Weights of a small GPT-style language model, trained from scratch on English Wikipedia: MLP 832 SwiGLU, rotary positions.
Each number is 500 + 40 x the weight over its row's rms, rounded and kept within 0 to 999. Layers, rows and columns count from 0. Numbers have three digits each. The size before them is the row's rms in percent of the matrix's.

# layer 5 MLP up, 832x320, rms 0.0549, rows 54-125, columns 64-127
110:462531521535508567504542525518555467561493389557517518528527449522548525517448513533517523494540486496457544431431481518485508632450421496526547477454477483450508509601522539492481478426507570
099:532498495560523464569436505518531419482462569482539471564505562440458525481533552535498437539602468489572495494498507454482483406445528523453448533507420441486443509534566429439466512456496466
100:577496462449560517480491451526464486508594484530439505545466506435457472432492516481496515420474531482475519494489425497552467449488566529544484461509474514536478523529477510471502580517565495
085:545458496450457476560521531535539524523493546474409594477520454529520496517532545451480489421498521442582516449512507506489467452459565487544504508502516446471545500538552517471477457487442463
098:599531597481525557548514518467486512457492518472489513524495506577505472480554485529498444449558471497601492461488440472539433499494479480511502489511535462436465509554522402482521483505425486
116:540501550456447484540563561436489508521522495514416497492442497474553508461575512474496431498468488537454514538538478523554454534452525469512484532441443499524482496504475415482453456567471507
102:473483487558425501512450473431445493464536482517554532523535450545486436530542518480512503526480487494494492526469512441513530607470483479491510545495537512526535551525449473611481528489534478
109:462543404429479476560495571470490537488507489531525534489469486534533514547547586534450556485451419577576526474482464526589518506495511544477448524410501452549444481537539518522560507465485509
107:542521469535466534451530519437490520541549538459514494475531463494469499482584509447498536468487485482482471480456462481504470447492471475453486485502485470577424490492495565525495464529557473
106:493492461527584516527548496465494485544483486611483488606483517477533528521483430490509443485544518512418496475541566463472561474526464468489545486471463508562502482563546551505592590516596463
085:462538526485500511532511475503527495486458401471508447549473448490449454530509517487557494501585507469450543452503524472545556504464543561516437488532504535506540498539528511433527520494456546
102:509532487479519471459508424527513472489540575423487450438473482444450542479555564435522480461472502452449535605494533518438550517504491456509469508535479547515579533497505517537446523485466489
094:467419527513506522470513485424496528466493547484448561516500460483520471458533499483491506506453494470520461547512381569450498543556478546479519520560489427450483529543505480502481523477508480
098:437543487491445512532466528412448453513534491511476476471463439544502437515469546501490538540487450540555429508490462589501526518501569508499535481446540490502552452464479531487569563497560478
111:495519536497506479499457431509460444504506538500565518442516595484539597528526445452458498552574470494501492516501513523485454471508470428442442511471505517516468507488484472545550484546546538
099:463512519484502529545558534554435560474464449506453504468513518537482456457539508490476485522504502512519492525493552562493526487551453453584531490473489448517599523436506510510461490470523446
096:530470535507467516497449553465489478556457555472454585460566466476487464462435519536460467495510498478508480446545502546478505456542486517504497486459520421467509513513509522486515444483559441
097:492535461510490526444444512530518518450510525529502543429515496517493480508476555506491487473523506486496440487504554406528513531518528473464437465444364511455528504549538440492448542472519529
103:443544551484511483506601464454492497551547458500495474549511600501503548503465500413492511576455519483516502503449550512500468476444514489525552535475447460548491551496546542494456489461523508
092:507450443459539504499478539550515454444551533454493523458515572484498501535461584475415557483500502453523499512474446563562437485584536475542474434502573508512445470478525486468478560535551433
101:528515557490532472506483540460544503445478417502522470486486553394443510509487511522447547453526552584489540572489511502550424552506505496486411465543487484518539505491534495499531535499489375
092:458499525455527440499524515511507471480515528514473559488553494525499538498554497445515491531507541404494537557514486481483453452504500479563534499561472476482438495552516535573567439448561488
096:519453498481485431499613465523488471531442499458479474507511437522523452498492426438519480456417557499502565488442463463533469468481509475488521523518491462489537584524487481530531581538502515
106:567461504525440520475452476529502499558444559500423509485443504515542522477458505464534496500524503511496465570509492489497466567582557458474506486497515478530517514515481427540474548537453564
106:434478503477476491566571488526497508430430496544523504499511514552409503536522494433492510516552569417493450532479514532498598485484469389440523461468482436449470474515466568534499551472466438
107:398565493589562439481515509508416474460466503455478526461545459562429479533495527541529572550540461525564503443457551445494450421521543550536567492466582511529477481451539468513428430523454530
098:485532446443447571521514518400510460492568493560560459545487601481530499518549466461471541583507485484507542581455562541532400519522522523470480503445520492508504516553523558463506517501530509
102:435473510552461551532506496598525519553509563469503473517538556444453554492588516533545527494534449554547521512491511405502472530517525530453520570455520528505462517563547441472521482524519473
099:528474477488521489429527517517518518534462518515505526559504534534463476490458418481445453500548566493542514559592532490494496531538523505508543526522478487447489497438523558499441559498457585
083:465579446458516471504483454522470457568460416538551455506522530470474492520476499541454527516471444432436595547462517509435519580533502533452512500499508538574509481483442486565502522630565515
096:520516488543499446460517474483514525458559530444573495549535457493521511495561448473432562471547497458469521457553500436487461513483483497518480473559477554492569472510460528513500446513475531
101:455470433500482478557507494484455535472488546487508468438489524463472469503531478459542537512454527535447453493454510462508454515533555516457472487557464482483565513512478431572473514511492502
095:472511535532448428465454537494523540487492476541488499529449619537514522506614505499506531464507525517526494463479492457480505602485521554516540493441515490456495471585469495539447549471508556
107:472546497533476440467473458514473513537496532541594497534515539490486463518481551492486477579455430507474536488511525526564462472505474483451485531500595520529465502401477476464500558508529496
105:413504537463493532482548534500549512486516528539527572448452433362536483496525560516479469490441508465404491514483439450463489539485473521511471544507520543481490517561493495454450445513487503
104:546499461444455471513505462443480492542511513506490475469520542509481539515517493483558481530529440468466604555445575492421440609528473470573498550489487502597494531568494559479581455514578538
107:511467474455459526526522552535502489451459520552485517515445575482457487504488504524514456555469526486520570457559487459453561531483493472598544543477487483454509508491454457494490531529435507
085:486528511474520482554422488470472567521478411509524464514487474483516455487439447558500498527477485431458481484567475505476567520511459480520538482507499537500535474494494485444533548498458492
085:497472486456481442456573560496552476541513487411440574446592488512499515524499522402463518468503457511493463543519515548541485476499531490496540537491501469471496484508527514547500451441559464
084:514451498513449515449445585528515516492519522553508585482498486495493479500547547501548517580436505477586525514502464466506567505425555484505469518488557466510491495528545481520462497515458467
093:536469516542510502513566540529503458440447465608420468513490638494592548518573490512513581566512505519512493460512487536510485417498466479463502440491514432433447465450496437504477452556497470
100:522436514448527448555432470455470530497520455436491480433527501439510472492537449487498519448504464489472475533501504492559447525494534516501451545567539452574550465467482476514494497476501481
107:513524458543472481534553541502518492523440514481527512524518472520521474516495590614433501488463460465453516514509536550556495558479470495451574496499449508528509517507534370522457376528450519
108:588467442444471436468578571453567484517480529482511558534489534520503533493473435490503501466456512502481566465558466462497463514544528418502537578518528530495487531497515505442504491497515486
095:526478541459415434494492495442517497539468503489552511543449567528457610490584522505411458470578503510444571459511524423565477498448461491426376507516488530459500555547546465465578499477528511
095:545499497505508419426543500535499452484511521513481511547473591540540496390475450453472499490446488552466471494455477565544516426524498503510550519541493497512493484400503529510510431505568449
102:467465530526468555513487500532448463496479518486467493497493546604465569515518463508458457548586520406453483528553504457516549498547472510516501564504577470503512550443456539386483520429504554
091:543518496543487471543569430473493448488510535556526481460502444486536502499417575515510440473561539517550488524465484503510473459527498521541496479494487505487486534407473455505539511503527505
106:530537498554530477538535530516511521419494547464488461466505506469476510453470543464483553573471532495562522533467503483569500482529491525459438482540508439508495509555473454473551486465501520
101:456506473434505496495498479526462472491558512502503518539479433549566520429444430509448506522488496485482516486431417498546546527468539542510477515572458457512497485521554511523488561510486553
106:470480490595524580447589528496473540510454507522487504557541496539494522474478486539527489544517481505426475528479540545507516462446546522573484549455497520534480508533521515488400470495477426
094:531521538496465548423468477483523422562515527538558512522509569487441397497553549487524533470501481518522544466537526515446494468501481475428489542481400466453617508508502437540498499477472503
094:511479547554438502526548590516487455538524528501485484451508512472533543525608392442519481541543481531482471534471583510533383581470501489477497520561597501441470525518536571442524462506531481
095:510499486424559415499523474490537382539459501539506536453598423598523428524436540519486491509546490484534542499480512533449480476475517500457447516462478518561499568519472499502471492545447494
094:545515487503417524543503489518586532518513519575454457479541479425524545541489501530524504526536479472578509497497532567434568529507524458571511522407413497420512501515432541587494476547504498
104:444514446507467515540588504495480507525525476556510496486498571480533540437473506548521554494512539528454490471557508521549536495466494493437521465499442554419573494523548547616539527483460496
100:533468577504528513467451531445527508427505402571507480464474526515599478448516514511472499567479466500488503529496458523490470536506488514527535480462537492514470537515473582533450460505457555
103:466595450553496564467484542517467493403482502478523415509461499502438516534481536452500519512533544493507462550434491600476573549476520510486545443540497474523559511499459473468517574492505504
104:541513478520514536485491489510496565528514556517500560469581516419434479486529443497452468481543510489577506517523522500492442548468500453542524509526432525545519477515471497465476490486552502
098:491471456458517448524513517517531440509511484513550491544471539617460484502418531572515553476544473496518532408522595516504540513488510438526537515545505540523527468443474559514498480482518462
108:516508477450557520541517550474493455514578441498478543573457464464446526520415413447520544575428499471534470506526483531501539497404499487470491452459495475474489517529479516480574554543537462
090:432475499488504506540437571540520467538454509414493543476529520455435536498448479485441543526500443523528532489564490437559446499530523500602495502556522458478624465507471532503439416471464414
112:544472522542465513507503495556482529493477527560485458486366490491470520498576510560521537516492529521430380453455392463452513494546523513459534527500545569454505479565439506468530476494497484
104:516457485552453517567534431516499520493558539453516477528434465519552531491476462540548519502536517503520538528521564497568498552477523481507462468579563490450488457507445459520541526430516535
108:534496534532460504552481491507480562514486561586551419527529430529482469503460487547526456484525537484524471457534510525548486496463544553431522571517521464462492436501497494553546520504485517
103:459495484546496482568580480496481513478518521509483506507506591459560556518510541587438502526537524447471562510570496431532486507457502534463561510488452569512505460509560517588475506466481525
087:434577540443423500556485481486587488518479490532428394532451534426456435535491548537520534418594504459479498507467466486576464560543511515455508499556472515495526513557426500532524534496554522
108:516525529494464477498503528542502519533428520533515530516456432522562470602551508525449517480440462435491538517478505506554533539523484474495553493473469512473455509553481480500484530507495525
105:435489537525483453489504520447572525543467474583509514495530516497486487504447479425540523422497508449477422517494449550426492509410462506510547522547481460539403546540506450461491550564505490
091:516526541404490545495517433538518486478480523505599503566420430532470488448523430486480480457527551530508473477508443502465555532442516438513547475488508528398521504454541544559551512513447522
101:480512524541488500447529469483570490510532519456555531487424508426457504512482499511481472492540513514466539519515475494438523521502507538423511524486475554500538480496515500461493467522470462
096:439489494470518480598470490554590472499559469495523450519538510442557617489500514518503514456428522485500456560457509548463504545412425479514520481464426533457481458492506456486497585450558498
# layer 5 MLP down (transposed), 832x320, rms 0.0744, rows 54-124, columns 64-127
110:521548442546477528375521551487563432487526550475486521480410494502498528537502462530518479474482463570494558499478577482499497479563477467538531509450528517492526536469547515444485490495491485
101:453496597446537464433499467476479534524450502501493488563502384546463580469524493491449483501459514557561543582518476512514452556500566482586481550486507503468529515515450553549403487516534467
101:474478522491461488483462526511539562484443547454575451547495485512489548544516530528517443553507452572503570478478462452495484537575501631485463498536520548497469497525458496532541493528407558
088:498432504515489525524532530563518502417494492442494573533530467538475501484544515442464489533490496549478498467482495524532552451487572551503472499473534402545516512539519499494545474443491420
099:473486462440430491504523498478503414479534463524537551481548441435457491477444452469479480500446524508446470470563443494475560536506552499501542542503550472510567493399476484483602509520518489
117:509510547507512492507537493467528548497524459431559489530482471465487493482403490527455526469488475519479487468462456499600447506512525498498500426484492532507547490526472540459561491472487568
102:506547549550517526517508523552490566492486486502486561444580481521454497499524536483540470550434485425461484467482459512511482476571480504409519600481504496543487429511499498537519505466517456
104:536480488519473495359451540519529517521582553498550578470540500492433470475548484546488451501536470509562483462492476519438521472497560512505489496497455466547511510491511506515536483461503500
105:495460543481498534470512453418523516473468406541466472476550469480493561468519536423479617462482539497525446588575471497471414476548534532500500479436476508416496495450492571462494539481514447
105:564484470520614532619432516464512493524555425519496448573516489532548465469483465552510436518509583565555541521452554547485522531539471507538517468495524390536540536485454482540487569543540513
087:462581509498564472583507503449455432537563466444481492527530561521411519483514506501553518478546469459479479517479541445507525569479526458530473518466515607530451518525519555529511489494491531
102:442519489504522539501559504531556495501525544528529528489551557483501547459564478505510497524542523481544482568455436527483511494459498521542495462573384522487548491470510505518467449510441467
094:459510520501450468453529476490549490516476484504536518518521479523454477487483494519521473489498533548444515478458534500478504444472490443422460493430481494483469593480533485557530501519508512
096:508539450492558522443597518493463524536454546512521502466501508517501548485516364545470526486558457429466467512537466471498538483478559546533456510546495507456530509516553518519445429510467480
113:506476521461485467527538501500520556457462492512499498494441405426469560466515497536464560507481514488485456446520498539485523515513454519531453530489513518530476454396458474498572548475592540
092:498573540501479457505514532590446551517507514509501474484514516492530520463477469473487538470551487555477466481602520523469480528494485501485503474517518517459460571576526519569441562524558450
099:495469514528510502472447521530444547469462550509507490470504525481452472402544484376536501458484467554448442510484440509471519493488577515422471536521457466446519521537504468531496445499525501
095:598501464409462520450527477454516527496474447444532429539463473509422554479490476456496516514525534526471483545487514499442514497466519524549486501540474473547471527470479522586517452482533506
103:476494492536433531419497416518555509515471542475514511450545529482501497545531464553495495477531466551461443536466506472487504528534555502537511455487541523463476531524521424510516468486473510
093:511528483486482492494514552518462518456479492532526518489542552529467484511478515523533526513459362510476499537549551526598493525553576561503474507531451539488527407437598495409525505540493466
097:590453466532535544450429485569425504482543580468485563456579466560480538479528494462536465507494496536540444510581476481556552445541450507517532510495517512499504476466493437465522515471491442
092:498452537424574467486461496463556506483505552462457562507492524556501473461482466530529546596551536533540445499519497510441528464442485528486472418498584499472515502548544500523469560453523506
100:423493497508481490449455520464590517501451474490517487502533570503485496540532469560551460488496496495536526538507482517516525556497477529570500556548500454555473525483489519529448462440480519
106:520478456494445498464505474460596483510552509515458463481471503522483489551491577524510497563483508537554448456547455462440420519499560477574474517444518504465451544549477521501506535558486495
108:501539464437545526436474493455487502490531536504512490511481449464484447507498525545465455531504545489504416455495488529468453509460513520524574532478510526579558456518506560493576514481588550
110:509499500466498501516508487579466559487550494525510491547448462469529486610567478479462460499481519438438446466490566450511506477500557570517464550593498497403548457533493462439517532478474487
095:472484504513528492535395437520464567478448504496440546506459490547447561591457487536464492494430509473481482517516461403529555499527446505514475521516561510493502480522495525450488512440441452
099:495422493429520499481499507550502526489502413473414477527518560506482490488555445494544465554512513468561478492512405544511536415446514452580556493503601512517489481497557484529534469489575410
099:474533477536495491488480499531480543437562466518513483511527507490518496507528464519484477559535530532459444509430546542464462531557474519469493534482496467438554502539507480508518443533565570
079:511457517516516512488498549466532472491525526464484616515443560577548546523474514511521473466545358545584461472548525510525496480464549564524454490494499440500482406573567507401513506410442488
097:515473443487545509432481480405590448533539508492499468523510566424458471478535487489489500391555476538479477460536518534528502493503492493509495491485483496489526547507504488459519420472574534
102:557543543488477528498521483539497469469488548574478496489497494506530475526481483458505492533578469475577487503480472524531494481507486456467502559396492494451481518445538475471505519489567485
093:544454573499504503512506522514491509519475505521557531558524446555496512438508482423475482527540458507488412584506512472504512473515541515501492429515584559515488438468549482505483503445459541
097:471516526510486440475532537494504483557475526519467538532507510533450473501441538492534512497489580528518509543528540450429503523518507514502470453559451526500460585536548546562545546471496499
104:474546521515409469539500469542555434522526506453508476524514540552501516493490567480461472529483499547425442544499536494507519492432435491462488546509518423484519417486533475566468567477585493
106:498500501572474522453572525461489532548516529499565534500507458570461401467527537473567495533590535557443583457475545500541456496541501469501495459464458547480511504566545473480561503545442502
103:462473481512561472453500403607484557551546498498540532524492449568464500554465540502463589548422514487463477477464513514507494461585478501557575500507433504484556477480463477521500514547454470
085:499500488506518503465429484501484538529418475546545489478512444390503457475409500558505508516520562487433518488538544539517470511522410467495501506461502544512517522529491504476518522572499563
082:528518532514463510453455557548527519436480464452489541503521487529558514461505445438455530535464493550591498570449564529542502507529562543445506426464532439470485471453500486512542513467517501
088:554429581537448552510513541525482553472528486454513545488491462498500432500555529465489380554468474481505503574497499506424533471438565498510481549451512457443472515537541455480509477445544531
087:491502552460515495499510522485542462509563439536555468466422491437508475505545499494517463568510722402547591503504508504516505473508522429587472474440477491559443498547502418604448486475523470
097:501471512506474523441484512440460450522535489453513474484534500515519495477504473559489445479498475400546503469568456496453484513428491440511503482534535593441491555464470467489510514472406510
106:464505527466560490520473552496474509529533503441478461526414524477512486508480584510528505432518498470509510509510414517520467496512537502540523589582490553505591466541469556487513514516544461
107:558484534509499517475381572494475580537554502544501507484457489547529484575501535504506588473495508504488524444514467529487495470502529568436526523441562485507476533503505467491519460506486438
098:520485504575572557475464554508443442488522518414552467461511484541486504499518451468521525544433507503510450518544548498476531544499441436495561465500505455517603501539545467466407438466520533
096:518488536383396479571542487558554464491442514481520537528503502516437511532493543523497498458516533462470511491498450516509545464528500569518459511512516567518479534569513441417479541500469532
103:507568388569549494485468484494597408491455536489412464451517500517516495448453550449463501494448518511491527501535465489514502517516538487458430480534500517473491428484479456582569473537533433
091:526493483519512562536455535576484481510466466478462543459530461528543483447504545554468509483451500456502439516512498444490516484492508506481464431534511506494621543517508499538367470520430404
101:596538538538474549508538542518505491542505462545518478534503533534519534512508429527594507502513425460414505556527429524486436491500535528540518503515529471490491510578514444463490509504485517
101:410483472544490515479517499477481519565512524525559502551530501464489432591511453526573477535512528488433428529523532471414498551572491511518489450488515508484474520513475519405512539513465527
104:471460539548572507452471507563526541474545500453443451477469505494417500533536560448621472562532485562567519464506434437521556501545571541522532544456488523579552427489489508516494478441479492
092:526460503551461530537500530482491508468560476442488524503452392522516515491452467455493398507548526518544489530485510469531450510490438564545467541517530478485383425447501539500506505428526481
092:519444450535590503507458548512400537564518524473516491518520505484508516494519492413513411486565476467529482558542502505453468530419499513550546512517560554510550488480492494441498455484553434
098:484495531630535507493513570472501560518517579471502556480409540488529533544501439405478544511515488497495485574536530399443541546495527479508462569575524530462527449500551469444513490479541544
096:460413545444536598485441478547446453480467465514485537473570430509507520489537577517494555466469445505510561495507546447456535425487507600429481483524557549571444429515497529465476434528516486
103:485516523537546513545506480528478530419486497495508556485381482415458476514520532469440464509467459545538448521538545503499526471498451479462491519484429451482500571444417559478423525472466459
099:517459432417534482542471483534501443525470520504540548473534520480542478476528514477475442571542531524473532455512524476522571522490488523514482521476481564475496538501510416478500500555506529
104:469461506548535515465502492472483472537462493519495467498458515468485469518504482540444473417480502513506453488504493467483421610469479490512550476492499575464540515538492461466489518493526533
102:526495525439472488516506543494505530459456490554468509535545556488489474472483586514534499531515531529508451452437510475521559558498423473516534565455515516483501507502521532465473489546350457
101:516526479453493516575513519499436493546410434495474478544431573515488471488514487529443499433538487468508507489476532422523541527514530544583501513523435502553487512502492480520504533509502456
104:457466553520502533471480541519439509500507497591514513585451467451431504489532472524553449472459502538468439505480470492496528479554523590558477504525539496521444475533507464500499489557576432
088:487463488482453532502477483605509462528483507492556528453569512440488476542488473565462582457500441495533459533518538472534475471498521588531499540515465448502552445489532556512528468468454505
109:533449579488484486522487515586476457511467516536526496535470481467525482459495469524455557469462505446515563511451426535490518469530401515448492468505526526466566466464599484557527493503522546
101:539484538492563449509539474532488511506506448475466447498515483397532533506507516470562465484512557506437482504546500482492499520470471474512419509431510543518490500483527449452447494466514553
108:499525527448548506430493530462579414476489520440540555531532498515435535511510512446486451552481482516448548478487550500532464501514499529454523525489495468544495484525465530538439548481552580
100:563471525441500509502465557457544538555514500548470490502477479491556500502456467490548486499467487545510498545449489522502486507475471516523421527562463459524435526528499492477541524536493483
090:468592523546524486572510439476528458590470368525515446517454511497465534532523475483457466566495488466439507494483484491513454537536455509451494446497437533548487515464440541541504492536531552
108:489442533539513489567515492543509555544506553535478461511495569539477500451506474501476538455440522488494483554547485417466511448365504484497506545491476516490451486451523509430482601453508502
107:442463491578511446545497472470394503517531565526479509434554514367520500509465468502406556448539550528512530535498464541437506444550488505464432500542454535479541481492447502481516488471457498
090:529548433466433539479487430563462523490528484471588561510450512625505502475467487541544502534457527461468509538438501489514562512417448516443559478528481501471528515455486498491470513514493596
105:452459544486451510450547446480461529443478522531612520534468493481554462489495489503486534451496564527519454495474517498554519512524436510452480530478575523466455529446503532457492558501505453
# layer 5 MLP gate, 832x320, rms 0.057, rows 55-125, columns 64-127
097:443489507507512514476499496527453482505561481483482523450518499524524536497567541487553540461451490483496517504465403506551516594543502514523458496503517490509553537514486509479505495420485515
106:434465476532542506508499525616498469448540444529469555496485487499485554526499541400499518473470557530486435495494468524506569497508513468480477470521508492428563541586525483504523438386489469
078:506481538532506537477566551504494519465490503473498548525509488502534590508508446438472478590436460494423474519499540477601530486513520478450445503453541487447358512439564516559487546452511456
098:433495488537498521552526565536578413447423558487521556467513551487510597495499430470508513502505519453427517465538561519567523488458552497500470558476564434418492461428509423492595503461515479
122:457497522492522490506462571508560499589476458531522468567516448476521534507414584529557578464393474445503568478493560578513458521510547442494486520501486494444481534532585517559523458452491507
095:541526495498472548490473523524548492519501524534430528509441578450436479492551453434506503387539482422531490522497441521459445512484515484547496444506486437421462572505581517574492540491531528
103:574409559524462481420440539621437531553494500408485558506578568522494417502552474495530443465508537538517551552519518495459534490487507501512510420512532541485543535502465490460468526513476572
107:532415596565477483517461527419530502480473480518506462484553452474477539506520522462470505446425488454614454451485577530588435525531563562475510402464439517461488423494513503496506513534544505
111:506472509552446586557472510492502555493516510536464513513527458506520545421502603482555514475451516562515459511485492571528510443539520501541547471386483485498451440552547471551521504453493507
084:509436573495444460511441555483541553476428503515492456516425424505476479513487500471485484517527477509507581449546463569535578452408547516488432497581498422488467550535552585381476499458429490
102:518514431493520466511503544554531455476465507389461472508437464511529526467494485457487522505441497581451424473511562466548533517567485473516474527478489405488491500545492518445475427462488518
096:492443486504432451468579450520508497570440532483480477498566467481495514523494502539572536454509573572500525560503514500491523473562503434418472518453539514455420506504516493496532463457486477
102:509401516547512525551463505429433496570497505489500520501533475445488567497427502419544455527504502474477489551488500487486468491468497480590463520502540490508507515564534545482485541467568500
111:502447492506540523540518513491564481486526500440540515482452520502534499499506499452547457565588445595475521559469511506431459489527506536486513500538494511573489491496506537445526494443500508
100:521513557524530493468488528503496502480504551540464483464497471547544563496489484464463408515566489491528515525559415419467518533434485594480450507435522509432366510560489485516575484447506535
093:539447506455535511468417503490443506493450506519471477460475469493494506507475489441509563490452542507519462584473472473487593545473590528506478533529527533435497559489458487481483486430396554
096:485489545539560504513462546526542543489472577465472499514513576529554561429529492486515558503467481532476438453490483475518559476488490500514504476467462493485499466512444514487535500481498510
104:539484497497434488467479465517565548460510561503544530498477482477501509494493526527485491448515488438394551483543523451485458597517459524505533539561515568443476501486502538439524446440464485
087:561491558531399474503479512487498505441511488537501572486464466514514502496498557512495483572496480570591516508496495533471469455462501633577472527458483469427472430476557508473527493472501457
104:575491504587496577428462479532489557487476527514408593444525479575507500542493519500559383495492510535557484487569460511542525416547514543523537504492522455529496456489495464434511476449518602
086:515471526473461481492425487502570537458488510479486547518520490543490464487453505492512568567470471554526488470507475473527532454504489559411441472459519505464502490496505472512447503494481493
100:479503606523532518465574495527574480490511516442423486512447546522522546519530503510489432447472482544405481500491471498541467517412598506468472478541463522469473503494538469437508483408494447
110:446468464503500432496533542521485572484481593450494549520476601528547476506540445476582538568477469489493497507465511529420455501425501522509479505568580453558498529508486511487484507499388482
105:488446463389447474542478532514581502496531515441503449529463510487571566508549553427472523486495507433460517542492494481531485553495519469409543516477518483545508520444502519549455554431539498
110:512441495465456442552505479491467464499451514484457567544502539499580490509499517451567509475450435567557505547520445520501504480561513483507517363500508474485495515522536532499514515431572523
096:483445489518463513527456483504446516489462496508500483489488544494501518506455453499525535553453491492501450456437562424434513563490460523495472477551493487439534539495489503489513490458472546
090:454474481445531444454528483494469457441450505467526500489555485528522491433526448491471523500512489492587442469501486580515498465462529477484487493500523453423476517472529490488524437482465519
103:510526513441480463521533485487488474443524464530484498512549459437508483558541440518533471519504505442520467477488446631532511440488501497449431508456495562521558477497485513508519498435484528
079:497561528476519532527491427478486504507479515467482425495489453483485455432502482495583483524505637513518503422471439462471537479487411415478501527512529536436493532545428517534550526461507572
099:536525492527523352506532484590452455407471549533530457493500492542464525551506482431488512507473521557482548492469458516521561454465488527520482473518546530448512436492485497460503503416500466
099:535512558505447516493538444479570442528564529541526475547427493478483547576446511441486474448515449500477470555410477510485578585479465479477476523515475510525589504489507470502578539509507481
087:514475523493511513564545518567526468534484496571541564500432406550480491474487520426427467521517522510482440540527478458469551488491526581546486458522469490512460513448516560484555528462435541
098:504482496487484521506484564494485508466483520504555506493501529462513595510535480476457463558472384549453534531510534549580480470514495484448513525467495495507513433454481483391486522459533519
103:447451429519470455510525491555560470532467476470501497444472504564508510484525458564564460514520446475546493523482508505499495587560538500481561517521457480492528509495440498523515514496542509
098:496523549529484486472472514498492502413536476517469509446538536518502594444505464475522454552485490497508490423498530488591499545467457523508516468450581543527448493504499503475496531436512475
116:449440504565506548424415493491507518488481550540526532527503550505566578541484503480553471504495505582550453462539513512485491460540479503461538559492490504513498463458483514456485540477497479
077:497497476488508452544439545548467548457505485495478519454523472515520473549489507490468489533407489428513426507572469503573570538491554492526532489468561508455549452463501480465540496447397445
079:512421579557539513594408516540431532390453499506497524518476499537550502484563463505458444573437525481550472511453543538523579477504517480503451504455506445489472487499506476462501530486462500
080:505483545515588489542587520500503519462515514502485503509558494500586580544587474445472445433554512539442490499477547543464450471540525505522533435521483475463472472482543526453495416478531481
097:528489476507454409504489530434472514506506494483485567474520487501502503484513533490529402481534501522510547501493579475465462465426520492521488479484495490481480545526468494536562449460540510
108:553491546536458507433489472512535502461501579489490562480488528543526445524472474491491586407535449440530553447526491579487448504445459482477449493474506482454437571495558437475497484422350466
106:450495519527459551449545541448568523537516488504523480479479471488493486570550516519517539475535447492444554502426572517517493592466476475471408429448529443530511523543527505439561522503445474
109:516450545490528539489455553480432553513540507514461503499539525493549453504568558503499522470465472548546517441426525586506538437533509504444521544506520471541515480462484491517458461501522415
098:578486557469542522508456525538517490509515474481493450496499433409466435459438470497519551506451568554433500438461504523475489457484539574497428575534493501530549470441505496449534485455599494
093:522504635625479491465557489509566485467519510514484524530515476516429503496446497481528496386487519483493507460473539464530525496468474527484485502522437505523427475494506435481480518508465482
102:556499511447485509485516464494424521488467492465424470489509535528515500528485446462516491564465497539495441491506553509557562431511546531540537488507546540515548456530436498474568575494399452
088:451480513483443446438528466471432464545437471491562443532440491517481505508526463497537508479539540533522554494518430496499529509515525484512541519477572506536393422542519552484516573505571557
115:509468466503513502562534581507494484506455506500449437514447591495529545498505450551525522547505503566557541499544525493489514498594533527521409498526510476546491505533446559559474520492532536
109:413496431454450539517539513550508484472467467393479535468537574508451543546509503528462572559486515531453512469531462461474574463467524490472503514434539547503440492511554552478503488479510432
106:489531492490440575542462568547503530503491498501460515507561497485523476443514537492532461460481501538514519486485492536486511518575542498552526494477508527505526480555498540435466531467512473
086:516514527463544481478516533494479511510548525583603527474460506485464516443577495500495437475478455584471474545523541507455482599481524497511531524503570526489510562474479512420553498461492564
089:503503519494497482605467482513437540509525569460530516525519445429546440536532572487453499453507515510562501473505465518506497447424486514502472487444465477517509467505502493554492533451466490
095:419516474516528525473444518520476435472554498437415481498481514461516448527557512512511505520423506573517490433483524566526530522544520458498522448510527479457577483489467560507591507481491530
095:533444580513553445522389444527486513483425492461451526459523476544533482507544515462519489523477490516592442505471509495489506540458518492520546519528504482552516497445485424489492485456350512
111:503501504517460419509497497512559483513518513472502447520506494542474528535480474496513550497422505514500488534482514456555467536442460484556539460479595519528528454541508541497490571472529494
102:513499468545480540530495546485572507385476559550549448468545515496497521490517509469527481568498457501475500532458527528505528542515540517568504529451504480455549478507402551480527468519518516
103:481499506472484499483502459532533497495483507467448524434529538499482562457561449458560505472482539517477466492500529466567451504526566531466569470463593546478535453508454514413449503463540508
106:398487544527554505512474506582425572444454493482521535477522597501503512537494481480474502608457469546458492449483509549499455496582502497467540502520504487460514468499524574505460464460540494
097:506495511448556475538524561415513498473553490476510530508543488596536528537471580470549552521518505453580517437489549540437532487501506557531497495472461443472554523544531537549462544472541453
106:525528489504452465464519489439537555470533492472500554521474522476458491450466488509527515556476504489553566463534509490501493550460521563456487458455543499453497540494534545436565452541492472
088:566424519566502528460517549560479503472518567560494553486475501525486488502526469521505469490506518531502424513496573554420548495464499439520464490455502451476465459490566567559561559488513498
107:439480547503455487503526519448495543472532479450448481473498449476441583484630562477555482444550505506519456484469434485449497566474542539586523480477540496476487544538481508491459518433503465
102:498506508471570431466575568468559533562505544481542569484558481445487487471509507521479470455469499455480578524543510465453469495503507465430487539401497590544454510514589525454483495509518454
111:482521437488516480500481518544507461451453486508519540443495501550560633568503440516468462615497438522471540525523496467576573510529570559421459511480490486520476454462466540430488539491467517
099:519491546443517572525519503477561556494455483481521476550479517499574444501502456541491499444471510548473513465484522545404559462452529526519501520511503472505459500544555432452475475484481565
082:486489536415406526539533585540575506510532557502413479437468479413494447592505528459520540474499505538518495503501497525581422526489522544443509489503507443442521523584512498495530513458488456
109:487512449561542528508522516536473473499534507403473490522516532512546538487451538488548462558539457479573535452470535465517422514476506534538480508529508450563498507457510617529477437483484526
101:536450551516533556541516527469528498506497514518477514500521556505487552491490418406533542553466504539532552444456526474579533457491551496469552516512488451531536499521515453486450495506503474
082:495450543446518605525508524488517475459479580535509510505469482407514516465572514413456531507535522513519497473566496505462466510503565478567520525521460434448544496499576538547573564457456431
107:541502528475497452444472485479508584468568600502419523509567502441487568527532583494528476494574511571553508426542542481503510452522561538459512478493517525529439475486480492459459538423487423
097:501454489569511438510554503452535439498476521516466528586536485568492478515487484463493485466492466531592492577500591562454526479503522501519548517546541486522381457487416509560486468491440559